Weights of a small transformer language model.
Size: 8 layers, width 96, 3 heads of 32, MLP 384 squared ReLU, vocabulary 2048, 2.03M parameters.
Architecture: tied embeddings, gated attention.
Training: a variant of Adam for these matrices, 137M tokens.
Each number is 128 + 24 x the weight over its row's rms, rounded and kept within 0 to 255. Layers, rows and columns count from 0. The size above them is the row's rms in percent of the matrix's.

# layer 3 MLP up, 384x96, rms 0.0884, rows 150-185, columns 0-95
size [ 86  87 104  89  85 103  66 103 111  98 105  96  96  98 104  99  96 103  89  93 109  88 100 113 100 101 110  79 107 110  79 104  93 103 108  93]
[[107 124 170 145 136 171  99 115  84 115  95 139 129 119 150 148 151 127  98 117 114 118 138 117 114 110 146  95 125 122 160 107 145 129 123  81 115  59 134 125 160  96 191 140 119 146 111 112 127 139 111 107 112 105 136 110 135 121  84 132 157 160 147 127 120  92 126 143 110 148 175 101 108 119 135 165 121  80 177 138 121 117 146 141 154 149 124 131 112 149 112 150 173 116  95 155]
 [157 125 104 123 144 131 164  80 114 123 131 144 133 140  90 123 152 134 138 137 121 145 122 128 109 116 161 106  98 144 126 121  70 159  77 182  95 116 153 123 113 104 167 155 141 115 134 107 163 150 151 155 157 161 119 172 115 119 137 126 188 137 114 147 131  94 137 154 119  79 132 138 136 156 128 134 146 114 119 136  84 114  93  90 159 131 137  87 119 165 128 102 148 125 141 119]
 [148 157 135 103  73 144 137 129  77 127 163 155  86 144 119 130 181 131 101 103 127 143 164 111 143 130 101 138 143 162 134  92  80 162 168 153 122 122 101 162 153 121 120  84 129 102 121 144 184 126 105 153 172 106  98 131 135 113  89 129 166 129 122 114 155 117 135 104 137 121 129 119  72 110 147 133 140  91 112 121 145 120 123 121 126 134 134 154 121 140  81 127 144 124 115 130]
 [120 137 131 112 122 125 126 162 145 113 123  90 111 115 176 160 150 157 151 127 157 137 134 128 133 138  86 138 159 159 123 139 134 129 135 116 117  78 129 129  94 120 130 115 142  89 156 159 114 123 110 110 128 135 101  93  96 145  87 152  95  99 145 151 103 135 155 105 116 113 195 161 136 152 108 116 186  90 144 156 149 114 163 164  95 121 123 151 148 107  95 148  84 137 121 135]
 [120 139 145 103  96  98 109 109 113 126  99 139 126 120 139 146  88 100 130 141 147 152 123 128 123  60 142 130 125 112 163 174 133  99 134 111 138 117 118 149 158 110 150 145 129 140 166 123 130 159 139 123 141 145 160 119 118 132 104 146 133 163 128 115  89  76 135 129 114 158 153 178 143  75  85 140 135  91 169 151 101 131 102 139 141 103  92 177 130 166 102 124 119  97 135 159]
 [116 197 138 105  89 105 138 116 108  76 134 157 136 143  98 124 144 145 133 148  97 104  95 148 143 121 140 125 142 157 115 123 124 124 127 152 105 121 119  94 160 165 142 130 141 140 128 121 160 159 140 131 130 138  73 145 106 124 164  90 106 135 107 167 132 150 152 113 123  98  99 144  91 100 119  97 130  68 103 149 132 126 157 125 171 154 112 130  92 113  85 146 114 111 104 144]
 [101 127 149 139 149 111 105 107 158 195 123  90 105 114  89 112 120  90 125 116  90 155 112 129 152 143 163 130  96 159 154 112 126  96 136 116 131 117  97 149 108 131 129 127 112 110 111 114 104 132 135 107 152 127 139 150  93 134 140 128 168 152 136 142 167 113 137 144 135 132 113 151 121 158 149 196 189 119  94 118 164 109 173 156 102 116 115 141 136 148 143 119 120 159 125  79]
 [176 141 123 163 110 157 173 115 111  97 138  89 124 151 120  94 123 121 135 138 124 107 115 151 106 130  87 121 156  95 114 134  81 154 178 121 114 114 120 145 132 100 120 143  52  92 176 130 145 131 134 150 150 130 111 154 119 131 131  91 139 110 163 138 102 131 112 158  88 126 144 114  88 122 139 162 117 154 136 160 128 158  98  74 119 131 132 124 109 114 111 150 144 151 118 135]
 [164 108 122 127 104 137 125 125 116 145 147 109 112 136 123 132 123 147 118 137 141  85 110 144  88  98 122 134 159 106 107 104 109  97 121 124 159  86 144 184 121 133 141 114  86 117 148 150 173 152  86 122 156 183 135 147 109 132 119  98 130 170 107 128 133 125 160 139 111 148 134 126 117 108 152 148 153 111 199 141 194 100 110 160 161 126 122 115  89 145 133 144 103 129 121 143]
 [131 142 134 105 137  98 107 131 103 163 117 165 126 116 127 105 119 113 131 129 152 181 152 108 133 123  81 129 129 144 151 149 100 116 138 155 103 109 149 143 120 130 103 135 122 125 131  90 179 180 103  71 132 130 110 156 121 162 124 122 133  96 130 139 120 124 120 129 109 140 151 156  85 135 141 116 157 148 175 118 152 171  90 120 126  96 182 163 144 115 137 112 152 129  75  88]
 [125 157 127 167 130  98 113 144 114 129 167 140 112 160 121 117 116  97 167 105  99 137 124 132 113 108 103  79  84 137 147  86 112 169 122 154 115  86 135 165 160 151 157 132 105  90 143 128 100 175  89 136 130 116 105 154 135 125 131 135 160 132 103 139 140 162 130 111 153 137 165 116  94 110 152 159 134 102 104 110 146 158 149 104 105 188 127 120 140 133 108 137 112  95 132 160]
 [131 144 124  77  80 154 136 168 138 146 169  99  90 153 131  92 126 111 138  90 148 145 137 109 132 120 131 129 102 128 134 115 111 137 148 118  82 155 137 161 127 156  93 112 105 101 126  88 145 155 100 134 143 158 107 126 134 118 144 144 163 135 131 132 125 147  97 149  95 107 141 151  58 113 123 188 175 110 123 150 136 130 150 180 134 150 107 133 142 119 118 105  97 121 123 132]
 [146 137 122 145 152  98 139 155 125 178 126 138 144 195 134 135 120 159 108 133 159 132 134 141 160 116 123 154 111 139 108 147  56 142 113  90 149 114 108 119 126 130 129 129 110 133 134 114 158 186 180 142 118 112  65 146 131 103 102 100 126 138 107 151 132 126 120 106 111 119 138 135 134 139 109  87 169 117 154 107 137 159 112 150 137 154 150  94 114 108 132 104 133 132  68 115]
 [150 144 128 152 128  84 124  96 106 126 112 169 130 118 120  89 130 143 113 159 209 144 179 111 155 121 102 108 126 123 138 135  76 107 165 139 135  82 172 168 121 134  75 135  91 147 144 113 158 148 128 116 141 130 135 150 136 115 112 126 135 106 135 132 130 143 114 149 116 105 121 162 109 169 128 102 146 140 137  99 126 137 101  91 126  99 129 140 129 136 118 118 116 153  78  89]
 [121 134  93 104 131 163 118 114 137 122 151 151 129 141 120 106 131 138 178 146 103 128 108 140 140  81  78 162 106 122 102 166 132 119 123 111 126 165 144 161 191 154  96 152 111 124 151 143 136 109 126  89  87 136 120 184 150 182 151 138 137 127 122 157 107 120 125 104 111  93 127 119 131 113 108 128 124 117 110 127 164 148 135 118  93 154 154 107  78 125  91 165 120 104 142 137]
 [113 149 109 135 137 112 181 136 122 106 138 168  97 138 142 135  92 159 134 105  89 129  97 141 161 122 119 150 159 117 124 125 138  98 163 144 138 109 149 111 114 152  96  97  85  85 169 140 135 154 126 112 143 145 166  96 111 101 103 134 164 108 119 120 107 208 100 116 104 125 132 115 120 126 152 125 136 112 147 140 108 183 118 146 140 128 128 170  98 107 101 162 123 134 104 133]
 [124 113 127 110 162 115 158  94 133  99 127 144 103 193 136  96 100  92 105 121 167 139 127 165 156  91 127 124 154 108 154 106 130 156 107 202 108 113 131 161 146 114  99 150 102 109 179 159  97 137 149 103 115  88 122  88 105 151 125 157 117 119 127 103 111 119  94 150 158 105 172 114 135 104 131 151 167 132 100 137 119 141 121 119 134 121 121 127 112 125 140 112 152 115 138 130]
 [184 155 162 139 146 142 154 130  68 110 101 149 145 120 139 144 109  96 115 130 105 127 112 126 123 124 159 101 147 118 153 162 133 142 136 127 143  86 155 123 156 174 110  68 127 133 128 156 146 117 155  99 150 119 145 118 108 150  69 147 148 141 116 118 134 138 135  83 108 108  99  88  82 135 132 151 127 120 122 128 184 114 172 141 163 121 100 128 107 115 145 134 104 134 136 114]
 [149 125 133 130 116 147 118 101 100 148 143 142 152 123 141 117 116 128 100 130 156 125 178 131 174  89 135 130 151  95  89 171 108 124 115 116 157 119 131  79 158 160 161 114 115  79 130 116 140 149 129  90 121 149 102 134 142 131 118 123 183 155 123 192 133 139 148 123  96 151 131 132 156 120  80 141 100 111 117 142 116 188  95 115 139 138 103 111 104 125  89 131 123  94 135 150]
 [141 150  99  73 118 136 151 169 134 120 145  88  81 143 139 115 132 139 169 125 116 117 102 118 128 116 109 152 106  92 141 128 129 151 164 186 102 136 124 131 141 128 121 148 121 146 146 144 205 129  79 118 128 112 129  67 129 100 141 111 123 165 111 131 119 118 103 155 145 129 118 155 130 158 134 119 183  84 110 165 108  97 121 101 111 129 131 113 137 130 110 157 142 121 126 109]
 [124 164 171 125 129 125 159 150  99 103 149 131 128 132 128 101 111 144 134  93 112 121 120 128 142  96 115  45 119 169 110 153 145 158 147 145  97 132 141 127 119 140 116 116 116 108 156 105 156 175 126 117 169 123 122 129  96 104 122 137 106 146 130 129  84 139 131 175 125 140 128 168 101  80 167 121 128 136 170 142 158 128 122 115 109 166 150 110  92  99  88 113 165 105 127 133]
 [114 139 144 133 122 130 157 185 106  91 121 172  82 137 138 104 114 136 129 148 123 154 104 161 163  84 130  86 127 123 110 117 115 129  99 154 109 132 128  82 119 149 143 158  98 144 145 120 176 117 139 151 104 118 125 106 104 159 123 123  91 154 104 125 131 148  99 129 117 112 124 133  65 124 181 117 108 104 161 116 125 100 126 118 174 103 164 114 145 153 109 122 147 127 149 169]
 [134 124 134 170 100 147 150 129 107 129 106 119  86 156 152 126 123 134 125  81 137 128 121 116 131  97 112 155 144 132 106 158 141 109 149 131 140 137 128 119 123 132 141 103 128 120 120 168 144 108 162 104 120 147 145 148 120 100 107 144 109 137 154 103 109 118  80 139  99  84 132 128 156 139  81 132 132  93 172 119 111 113 135 169 175 151 116 175 102 171  68 171 163  87 143 113]
 [105 119 154 113 124  91 142 158 107 112 155 125 122 126 149 112  92 118 133 128 140 143 114 119 142 130 124 113 148 142 144  68 112 131  94 112 143 141 165 119 159 121 130 127 106 127 143 113 116 169 138 127 133  94 101 166 118 156  55 110 146 166 115 215  84 123  75 120 111 106 112 154 151 133  88 146 152 120 140 159 113 132 104 143 134 126 127 142 134 163 155 141 100 148 124 131]
 [160 117 136 123 140 141 136 151 129 165 134 135 140 120 159 132 144 113 139 147 109  93 161 103 105 163 130 111 137 103 168  71 119  99  96 185 136  99 185 171 133 122 121  80 113 110 160 132 146 142  96 117 123 118 142 128 119 112 159 150 127 117 151 147 116 156 123 136 101 117 109 121 131  91 126  96 125 107 158 161 145 120  92 166 119 102 162 113  76 117 114 114 132  73 136 119]
 [146 135 177 134 103 154 139 171 128 125 158 148 103 116 181 162 129 106 114 126 160 109  93 126 112  94 119 170 171 114 153 130 111 137 127 138  91 146 168  95 158 171 123 136  92 122 169 124 150 136  96 113 136 152 101 109 115 150 111 143 120  89 149 119 132 132 104 129 144 128 172  96 125  99 103 126 139 102 156 107 117 145 153 103 157 124 123 134 130 124 125 130 124  78  76  90]
 [ 95 166 107 144 160  95 132 141  90 144 121 155 110 139 142  78 102 141 139 161 162 114 119 148 121  98 102 127 131 128 120 116  88  67 108 135 125 116 137 142 145 159 101  97 124 130 104 105 104 173 162 136 167 124 118 177 123 123 126 181 133 117 130 118 139 133 106 170 110 126 121 150 129 151 109 152 127 133 178 120 194 134 128 143 123 113 145 151 112 128 156 138 123 163 103  94]
 [147 128 125 143 108 131 102 115 129 149 137 107 164 118 131 157 114 137 134 116 148 156  94 181 203 135 134 122 129 145 129 147  93  92 116 104  63 102 163 111 105 101 104 122 110 109 133 108 159 124 121 120 153 183 146 154  96 163 125 146 149 160 115 149 111 152 131 101 106  75 167 140 128 183 112 120 145 151 119 138 135 126 125 103 157 103 118 123 138 127 111 100 139 127 111 110]
 [131 117 121 119 148  94 133 143  98 136 141 153 140 119  99 121 147 111 113 132 169 109 150 123 140 107 113 126 147 136 126 115 126 133 133 125 135 110  94 141 156 125  83  88 150 140 142 127 142 119 177  83 117  97 118 120 131  97  79 140 111 147  69 181 104 165 152  96  78 122 150 138 134 159 111 177 132 130 166 116 163  98  85 137  99 104 142 114 118 148 168 161 126 110 126 155]
 [133 108  98 139 141 131  98 145 142 125 141 122 109  95 116  60 126 155 133  83 132 191 112 142 124  93 139 130 121 132 128 132 123 122 129 129 100 142 178 161 124  98 122 138 102 139 140 179 130 129 133 137 145 137  82 122 101 134 126  98 151 130 120 174  85 102 122 129 120  99 175 153 154 136 127 115 146 130 163 188 171 121 149 118 140 129 126 154 111 168 139 173  93 122 120 138]
 [100 112 106 115 145 170 147 118 126  87 123 164 136 151 129 146 137  93 110 126 111 135 148 160 155 112 109 148 106 136 159 151 146 178 130 115 154 142 117 153 116 122 126 147 106 132 122 119 119 127 135 113 132  80 112 102 102 150 119 156 167 115 178 142 103 122 154 155 126 132 119 167 128  99  90 128 126 143  98  78 155 111 105  81 123 137 160 190 112 165 141 102 145  91 144  88]
 [129 178 145  87  90  81 152 116 127 127 119  98 122 118 145 105 133 144 155 170 120 142 114 109  96 123 104 121 130 118 149 157 159 133 113 168 109 157 142 119 134  99  81 109 128 156 122 158 161 152 147 131 174 175 117  80 134 105 104 103 134 124 119 142 130 121 128 121 139 124 158 125 159 104 118 106 184 134 119 147 139 145  54 113 131 112 113 126 123 153 137 129 124 151 107  81]
 [112 149 124 139 106 104  98 142 109 136 131 135 104 151  93 131 103 133 151  94 172  79  91 138 150 117  81 168 165 123 107 130 158 156 105 158 141 134 126 158 154 148 101  99 132  94 160  89 138 166 150 114 146 108 131 161 123 151 141 139 112 120 116 108  92 147 128 131 143 127 138  99 115 110 145  96 154 141 169 137 180 133  84 141 115 132 151 116  90 157 122 107 121 132  74 120]
 [136 123 111 119 107 148 144 133 154 129 144 134 113 117 130  71  80 157 157 146 156 141 118 137 120 114 144 127 126  87 166 135 116 111 120 140  88 120 170 105 126 129  78 150 112 110 118 142 126 163 100 127 152 160  94 106 123 111  91  96 184 127 132 134  97 127  93 104 168 133 106 137 142 163 133 132 164 121 113 130 153 145 147 135 111 121 109 153 117 186 120 176  68 127 131 129]
 [105 140 166 157 130  92 110 148 126 115 179 185 118 148 101 173 140 124 114 135 164 134 121 131 171 107 124 138 162  89 142  87  87 110 140 110 110 128 175 141 158 110 111 114  94 160 105 101 160 154 118 139  95 140 110 116 131 153  91 117 123  97 154 125 167 131 103 152 100 108 113 126  75  88 112 131 149 122 144 121 115 157 124 154 124 119 125 136 116 139 149 148 160 131 118  99]
 [114 156 123 131 130 104 111 113 132 140 183 115 142 129  99 117 125 161 122 120 146 119 104 145 111 107 113  91 140 114 131 152  88 110  87 102  85 157 133 156 116 117 112 126  92 122 165 153 125 142 141 131 173 153 125 183 142 165  92 117 182 145 116 144 162 147 170 120 106  90 132 160 126 146 123 115 151 127 124 155 119 104  78 126 134 168 138 124 120 172 134 122  92 149  89 142]]
# layer 3 MLP down (transposed), 384x96, rms 0.0884, rows 150-185, columns 0-95
size [ 87  87 113  86  87 109  67 107 117  97 109  92 102  90  93 107 107  97  99  92  97  94  98 114 106  97 119  78 104 110  85  99  96 104 110  93]
[[157 140 119 105 124  72 138 107 140 139 130  86 126 138 143 107  79 104  99 135 166 139  97 155 151 158 100 164 103 152 136 130 112 132 120 160 111 148 147 156  92 141 150 141 162 150 135 181 125 114 175 171 142 147 122 146 107  77 178 137  91 109  80 131 136 164  90 119 140 115 129 154 133 141  94 130 154  97 105 121 146 152 135 104 108 130 120 132 132 145 139 111 132 119 142 112]
 [150 132  89 113 132 117 139  95 140 135  99 122 170 118 119 150 108 120 141 156 130 159 149  97 122 176 121  77 150 120  89 135 135 136 119 128  98 157 152 131  87  98 132 140 148 167 131 116 132 133 148 105 130 104  89 144 100 116 120 122 167  85 107 129 109 108 149 188 166 119 117 142 143  88 126 104 139 146 141 144 138  88 137 114 122  69 140 138 146 126 118 126 155 162 188 124]
 [134 135  94 112  89 118 122 142 138 132 125 106 147 149 114 129 131 180 127 143 154 111 116 172 126 148  79 162 129 109 112 122 110 151 112 146 122 123 148 125 148 109 132 126 124 158 173 110 150 111 122 192 135 101 133 109 145 155 140  93  94 104 161 109 134 124 179 146 124 137 154  96 131  84 141 142 133 117 156 146 111 102 125  75 118  98 113 132 104 210 122 110 111 122 149 111]
 [146 165 128 142 136 109  90 112 104 157 181 103 111 136 134 152 156 146 130 124 143 124 119 125  75 154 135 104 111 131 130 121 133 110 156 140 135 184 123 125  27 142 151 157 131 106 143 141 127 124 111 140 120 115 148 169 105 130 125 126 107 119 133 123 137 133 117 139 143  88  88 157 117 122 144 150 137  87  79 120 115 150 165 113 111 108 107 120 171 121 143 114 174 150 131 147]
 [160 164 137 114 137 122  92 118 116 132 148  97 137 126 106 159 176 110 117 120 125 145 123 130 101 159 140 158 160 112 153 103 119 135 132 120 165 121 155 170 111 136  97  97 145 172 150 103 175 142 157 178  90 140  92 195 105  98 131 115 146 101 112 114 138 101 135 157 138 134 103 112 123 127 133 149 130 129  93 100 126 133 154 126  98  99 150 100 128 115  90  81 145 103 137 116]
 [124 133 142 149 110 110 153 126  88  98 154 114 194 119 128 121 129 125 159 152 120 121 135 120  99 159 146 146 130 154 101 138 148 137 100 154 129 118 127 113 119 132 123 146 125 147 114 118 155 101  70 143 112 137 145 152 161 143  76 146 154 158 143 126  81 149 134 111 155 120 112 118 139 126 171  85 115 107 103 144 130 106 111  48 141 175 114 140 104 149  82 144 116 134  97 128]
 [134 150 112 133 131 120 130 120 138 147 143 139 100 101 101 135 127  66 147 111 122 133 136 125 146 146 156 137 138 108 136 163  88 194 116 153  84 101 162 105  49 160 157 132 123 100 134 131 153  82 146 122 166 105 140 121 123 105 133 121 129 131 137 153 134 159 149 118 104 140 117 121  97  79  79 119 136 147 159 136 135 160 153 147 122 102 148 134 176 110 136 110 134 128 105 130]
 [143 153 117 116 164 104 167 129 154 130 175  95 122 129 137 178 118 155  95 100 116 160 128 117  81 171 134 172 121 128 165 144  82  95 131 131 148 134 137 164 141 167 132 104 160 129 134 147 116  78  99 157 140 130 136 111  88 127 136 115 149  89 138 129  94  90 130 140 127 139  88 126 101 103 126 128 153 103 128 178 162 132  95 123 105 115 137 138 124 149 152 128 138 102 106 135]
 [122  97 111 132 140 120 130 124 125 174 181 105 105 125  90 123 147 131 189 119 114 151 164 102  95 166 128 158 111 153 127 162  74 155 133 105  99 149 137 101 140 104 133 111 104 152 135 150 107 120 129 159 130 162 146 126 158 111  96 132 137 101 122 144 142 153  97 144 153  96 144 145  97 146 109 105 152 139 114 154  97 189  97 135 130 132 119 107  99 116 135 100 102 150  90 111]
 [136 128 104 106 135 121 125 146  89  62 109 150 158 130 133 127 122 119 111 152 160 169 108 120 135 127 140 107 136  97  97 127 137 147 121 141 161 123 146 160  93 109 138 109 116 180  90  88 142 135 155 126 130 103 117 111 109 139 106 165  98 142 129 112 115 108 126 120 162 132 163 129 135 101 116 134 151 160 202 124  92 103 131 151 135 151 164 157 168 127  87 109  81 129 135 147]
 [ 86 156 149 111  95 118 146 186 109 120 123 104 118 141 149 108 140 169 118 114 119 110 126 139 117 105 151  78 127 112 138 158 149 106 116 142  98  95 171  80 132 128 164 109 148 138 114 133 106 145 138 121 105 136  84 113  81 127 116 162 167 136 119 140 142 153  93 138 178 166 131 105 128 141 111 163  79 133 131 139 176  88 119 158 138 128 128 107 143 118 112 139 153 151 101 132]
 [134 119  80 120 167 101  73 146 115 181 126 111 126 109 121 153 133 114 150 100 129 193  89 114 151 151 121 132 131 161 143 104 134 145 127 102 156 143 129 115 106 153 124 152 151 139  97 122 167 101 103 157 129 131 115 180 131  87 115 107 145 124 146 158 119  95 116 148 115 153  91 175 115 103 132 164 127 123 112 133 101 139 112 135 103 139 104  94 162 163 155 106 103 132 126 112]
 [150  97 135  77 135 114 152 132 139 148 110 121 113 109 162 102 159 107 101 113 162 147 146 128 139 127 149 142  98 116  49 118 108 148  89 135 127 110 108 178 117 168 120 108 136 145 123 126 164 132 127 175 111 124 124  96 155 157 101 131 129  95 137 122 144 161 135 159 140 127 154 124 154 136 124 139  83 131 118 149 118 166 150  99  78 155 168 145 109 124 107 108 155 136  96 106]
 [165 138  95 133 157 168 112 117 116  89 141  92 172 124 160 134 106 152  92 144 155 129 102 137 140 151 121 122 122 163 117 139  86 117 112 106 162 125 135 151 125 120 118 100 155 186 160  96 118 137 133 132 118 147  90 104 155 170 131 140 160  76 126  97 139 139 113 145 119 169 139 136 139 140  96 112 140 150 152 119  94  98 132 154 117 155 137 145 141 110  83  94 117  81 140 118]
 [158 120 113 129 142  99 123 163 181 110  99 144 124 113 130 190 121 154 112 129 118 135 156 148  85 104 129 117 141 121  83 149 108 145  93 145 154 162 199  96 148  90 123 112 130 135 147 122 117  93 121 121 137 134 134 104 126 115 130 133 126 113 130 142 139  97 115 129 114 144 111 140 107 130 169  69 100 178 133 145 154 138 133 138 175 117 126 142 124  85 156  87 115 125  97 147]
 [109 151  95 116 122  86 130 142 107 164 118 149 144 122 133 129  88 184 109 154 121 122 114 144 166 144 148 140 118 123 154 137 155  94 128 134 129 116 113 132 114 118  74 124  90  69 138  93 142 172 110 113 130 104 123 115 131 162 110 115 126 134 144 122 109 129 128  89 117 140  63 144 194 136  97 175 132 155 125 147 118  98 117 127 135 153  99 141 155 152 131 170 152 128 130 134]
 [ 74 138 129 157 159 139 106 151 182 121 104 111 111 136 120 109 140 168 135 178 149 127  88 112 116 117 153 115 116 150  82 117 153 158  87 149 131 118 134 131 118 148 163 143 120 137 153 142 109  95 139 117 121 156 152 135 120 120 105 158 119 123  91 103  92 102 137 146 170 117 111 148 134 138 146 111 147 156 129 148 132 188 146 128 139 137 124  83 122  72 125  71 120 109 110 122]
 [168 105 136 164 135 172 126 154 138  88 141 117 132 119 126 148 111 104 127 138 172  88 111 127 133  91 123 101 164 109 112 117 125 127 117 123 131 175 109 157 149 134 111 125 128 164 155 137 115 101 104 153  88 143 167 103 107 146 124  78 106 176 103 143 132 119 160 163 137 113 152 135 126 145 129 146  77 119  89 115 171  99 139 112 100 152 144 117 136 137  87 110 125  98 174 121]
 [107 151 109 136 160 123 142 120 118 107 145 116 121 163 160 130 133 111  86 126  77 106 152 157  87  90 100  85 117  87 121  92 146 161 104 159 120 128 118 122 104 165  86 172 141 122 145 131 131 108 108 144 103 124 155 103 127 142 164 102 152 137 140 143 122 113 114 144 148 127 105 121 139 168 163 140 194 158 123 148 127 141 136 162 103 116 124 157 179  99 143 136 121 113 105 144]
 [ 96 153 146 144 124 135 128 107 146 156 119  94 136 144 153 124 133 135  98 130 107 118 124 106 123 127 109 122 144 120 120 113 136 112 142 115 120 117 107 153 140  88 101 172 120 141 138 113 164 203 109 164 113 108 144 134 109 112 172  88 129 103  70 145 187 118 150 152 127  97 144 146 166 155 125 104 103 156 112 120 115 144 158  70 166 147 120 123 135 107 134  90 174 124 125 124]
 [132  98 156 124 191 124 151 104 170 146 161 139 145 134 109 104  79 156 121  85 130  83 108 145 120 136 125 137 126 108 142 136 139 137 150 138  96  98 122 141 125 136  90 134 163 137 180  83 104 123  82 107 132  94 145 164  99 102 145 162 136  93 118 135 114 104 142 111 128 135 126 111 147 116 173 122 137 148 122 123 145 158 146 125 131 105 122  82  98 182 124 142 152 154 120 114]
 [161 117 132 110 162 133 186 116 136  67 141 115  83 130 166 133 123 114 146 153 133 137 166 156 111 170  98 160 128 127 117 140 137 147 111 136 127 143 177  73  82 143 121 110 146 122 117 123 148  74 109 125 156 142 144 118  98 137 142 114 127 149 122 167  93 169  96 126 117 134 113  87 139 145 117 102 144 123  90 131 140 137 137  97  91 127 121 122 167 123 141 136 157 109 118  96]
 [121 124 126 137 115 151  77 155 137 122 111 134 103 147 111 123 132 156 114 122 134 174 106 123 124 163 153 118 139 137 124 124 130 170 128  84 119 160 135 148  57 157 139 120 136 139 106 161 193  99 140 112  89  96 126 147 137  73 176 147 103 123 125 143  85 116 128  77 141 114 134 124 165 141 110 153 138 115 152 111 130  90 126 112 112 129 140 160 107 120 170 109 115 158 121 134]
 [140 147 153 123 141 155 145 152 103 125 157 147 106 121 152 127 101 120 115 154 129 104 140 107 114 144 161 159 121 134 102  91 127 128 107 108 100 162 122 123 128 183 157 149  93 106 167 151  63  89 153 141  74 139 131 142 106 135 104 131  95 124 116 110 169 100 116 145 136  95 121 139 116 149 103 108 102 134 166 157 125 132 100 140 136 163 154 117 161 115 101 104 129 179  90 141]
 [116 103 161 153 143 140 118 141 148 143 140  84 123  82 125 149 107 104 173  94 124 178 163  47 160 141 168 159 137 160 159 182 111 163 132 104 104 140 140 142  86 131 119 118 105 114 147 115 124 123 137  85 153 175 115 115 117 102 117 138 133 133 120 142 131 160  96 102 129 142 148 120 119 110 135 123 116 116 161 124 102 111 127 100 154 124 135  97 102 117 120 138 125 154 109 133]
 [133 152 122 121 159 138 110 146 143 116 126 137 141 115 116 117 109 166 106 142 139 113 140 122 112 106 139 154 169 145 101 127 132 121 138  83 109 119 117 113 126 117  73 137 161 108 138 123  62 147 114  99 158 136 127 190 133 143 124 100 160 142 134  99 151 117 123 140 133 177 153 138 124 118  77 122 178 119 140  82 154 103 156 117 102 114 166  76 132 123 110 183 128 116 114 155]
 [104  73 146 131 113 136 113 117 146  98 137 110 115 137 157 131 115 150 149 157 110 124 153 133 142 103 125 146 106 135 115 125 125 148 135 144 138 139 111 128 187  76  86 125 110 153 106 121 100 138  97 112 181 133 111 126 164 187 158 150 137 135 115 108 166 128 118 124 101 116 105 127 166  68 125 101  87 137 176 116  93 140 122 121 121 131 154 114 109 157 122 121 155 138 170  94]
 [100 160  75 126 128 135 125 154 123 139 140 133 153 100 122 129 111 151 131 165 129 131  89 102 161 137 123 139 129 136 126 155 119  76 146  98 127 131 124 149  78 130 136 150 132 102 132 118  98 165  79 106 134 140 152  97 123 146 180 158 147 128 121 150 114 149 123 114 117 154 107 102 127  94 128 134 134 109 139 143 152 119 103 145 118 179  86 195 178 146  88 121 102 100 132 153]
 [129 112 142 145  80 135 116 108 119 114 147 129 134 104 127 146 158 124 122 134 107 141 181 111 127 153 139 159 126 111 130 131 130 104 160 122 134 133 123 129 159 124 138 114 148 116  90 107  87 110 102 130 148  88 101 115 157 122 115  85 114 146 143 143 156 133 173 118  86 135  93 194 143 111 164 154 130 152 167 100 130 175 104 100  81 153  95 149 134 110 144  94 149 102  91 152]
 [148 133 127 106 135 134 116 167 141 112  92 127 158 102 109 142 144 139 124 134 122 121 115 130  97 135  98 151 103 125 128  98 111  93  84 165 130 142 171 149 121  77 141 101 183 143 131 184 123 137 155 149 133 116 150 103  76 144 116 102 114 128 130 149 142 106 124 160 150 168 158 171 172 111 119 119  82 123 148  91 129 146 145 128 131 121 105 135 112 147 109  83  85 155 144 134]
 [151 125 136  89 142 148 130 122 127  82 124 185 182 202 190 109 142 113  54 138 115 125 129 180 131 133  84 117 174 120 123  63  98 115 133 127 161 135 140 125 104 134 129 109 144 167 129 160 125  97 132 145  96 119 118 112 121 138 143 134 123 117 125 134 111 132 121 166 142 142 139 136 127 112 129 121 135 153 124 111 101 103 125 121  95 126 128 137 109 137 137 135 133 126  99 121]
 [131 175 139 141  69 137 147 126 156  94 118 136 132 118  97 131 165 151 134 172 113 144  89 106 120 158 126 118 101  82 147 123 154 115 155 122 116 123 179 131  92 135 116 133 179 170 101 121 142 139 114 166 104 128 117 158 128 136  73 100 116 104 130 183 127  96 124 112 107 131 158 112 151 106 167 105 112 104 130 148 121 167  94 114 114 134 132 138 128 112 147 106 144 147 148 143]
 [104 116 133 113 145 116  77 102 145 103 146 132 132 140 153 124 102 127 110 131 111 130 102 144 140 130 119 116 156 107  91 154 195 153 153 192 112 110 101 149 143 140 134 129  99  99 170  81 144 192 145 123 107 143 111 140  96  97 136 140 150  76 133 131 157 117 159 111 162 150 143 115 145 117 111 110 139 169 118 133 159 110 148 115 118 145 105 116 103 115  88 111 135 114 143 152]
 [129 126 108 126 158 147 149 172 127  91 128 114 118 135 164 139 124 131 130 105 120 132 137 113  93 123 147 117 115 147 147 163 110 147 159 172 126 148 144 128 139  90  86 105 112 139 102 126 129 112 149 122  86 109 111  92 131  86  76  74 125 119 110 135 134 113  77 142 164 139 133 164 148 153 102 125 105 141 165 146  93 167 144 156 145 172  92 137  94 110 139 126  94 148 148 157]
 [121 123 118 118 112 154 131 173 141 142 116 145 159  98 116 122 102 133 140 141  99 126  81 169 180 118 167 124  94 106 124 113 143 121 115 130 125 133 107 153 158 117 145  70 100 185 147 136 149  65 167 134 156 134 126 123 149 138 117  68 134 124 122 143 140 124 151 136 117 125 109 185 104 107 131 121 118 135 139 137 137  84 101 131 142 150 128  91 161 138 130 111  96 159 114 101]
 [170 115 135 139 114 152 140 180 128 136  69 153 150 127 144  83 108 134  99 138 145 115 104 153 141 108 114 112 145 126 136 154  86 131 124 134 107 175 111 146  72 117 118 141 124 177 172 131  86  86 149 137 127 152 117 155 131 128 135  97 135 125 117 132 143 130 141  87 160 109 110 173 166 116 159 117 133 144 129 126 140 125  68 158 133 131 115 125 120  81 117 133  92 131 106 137]]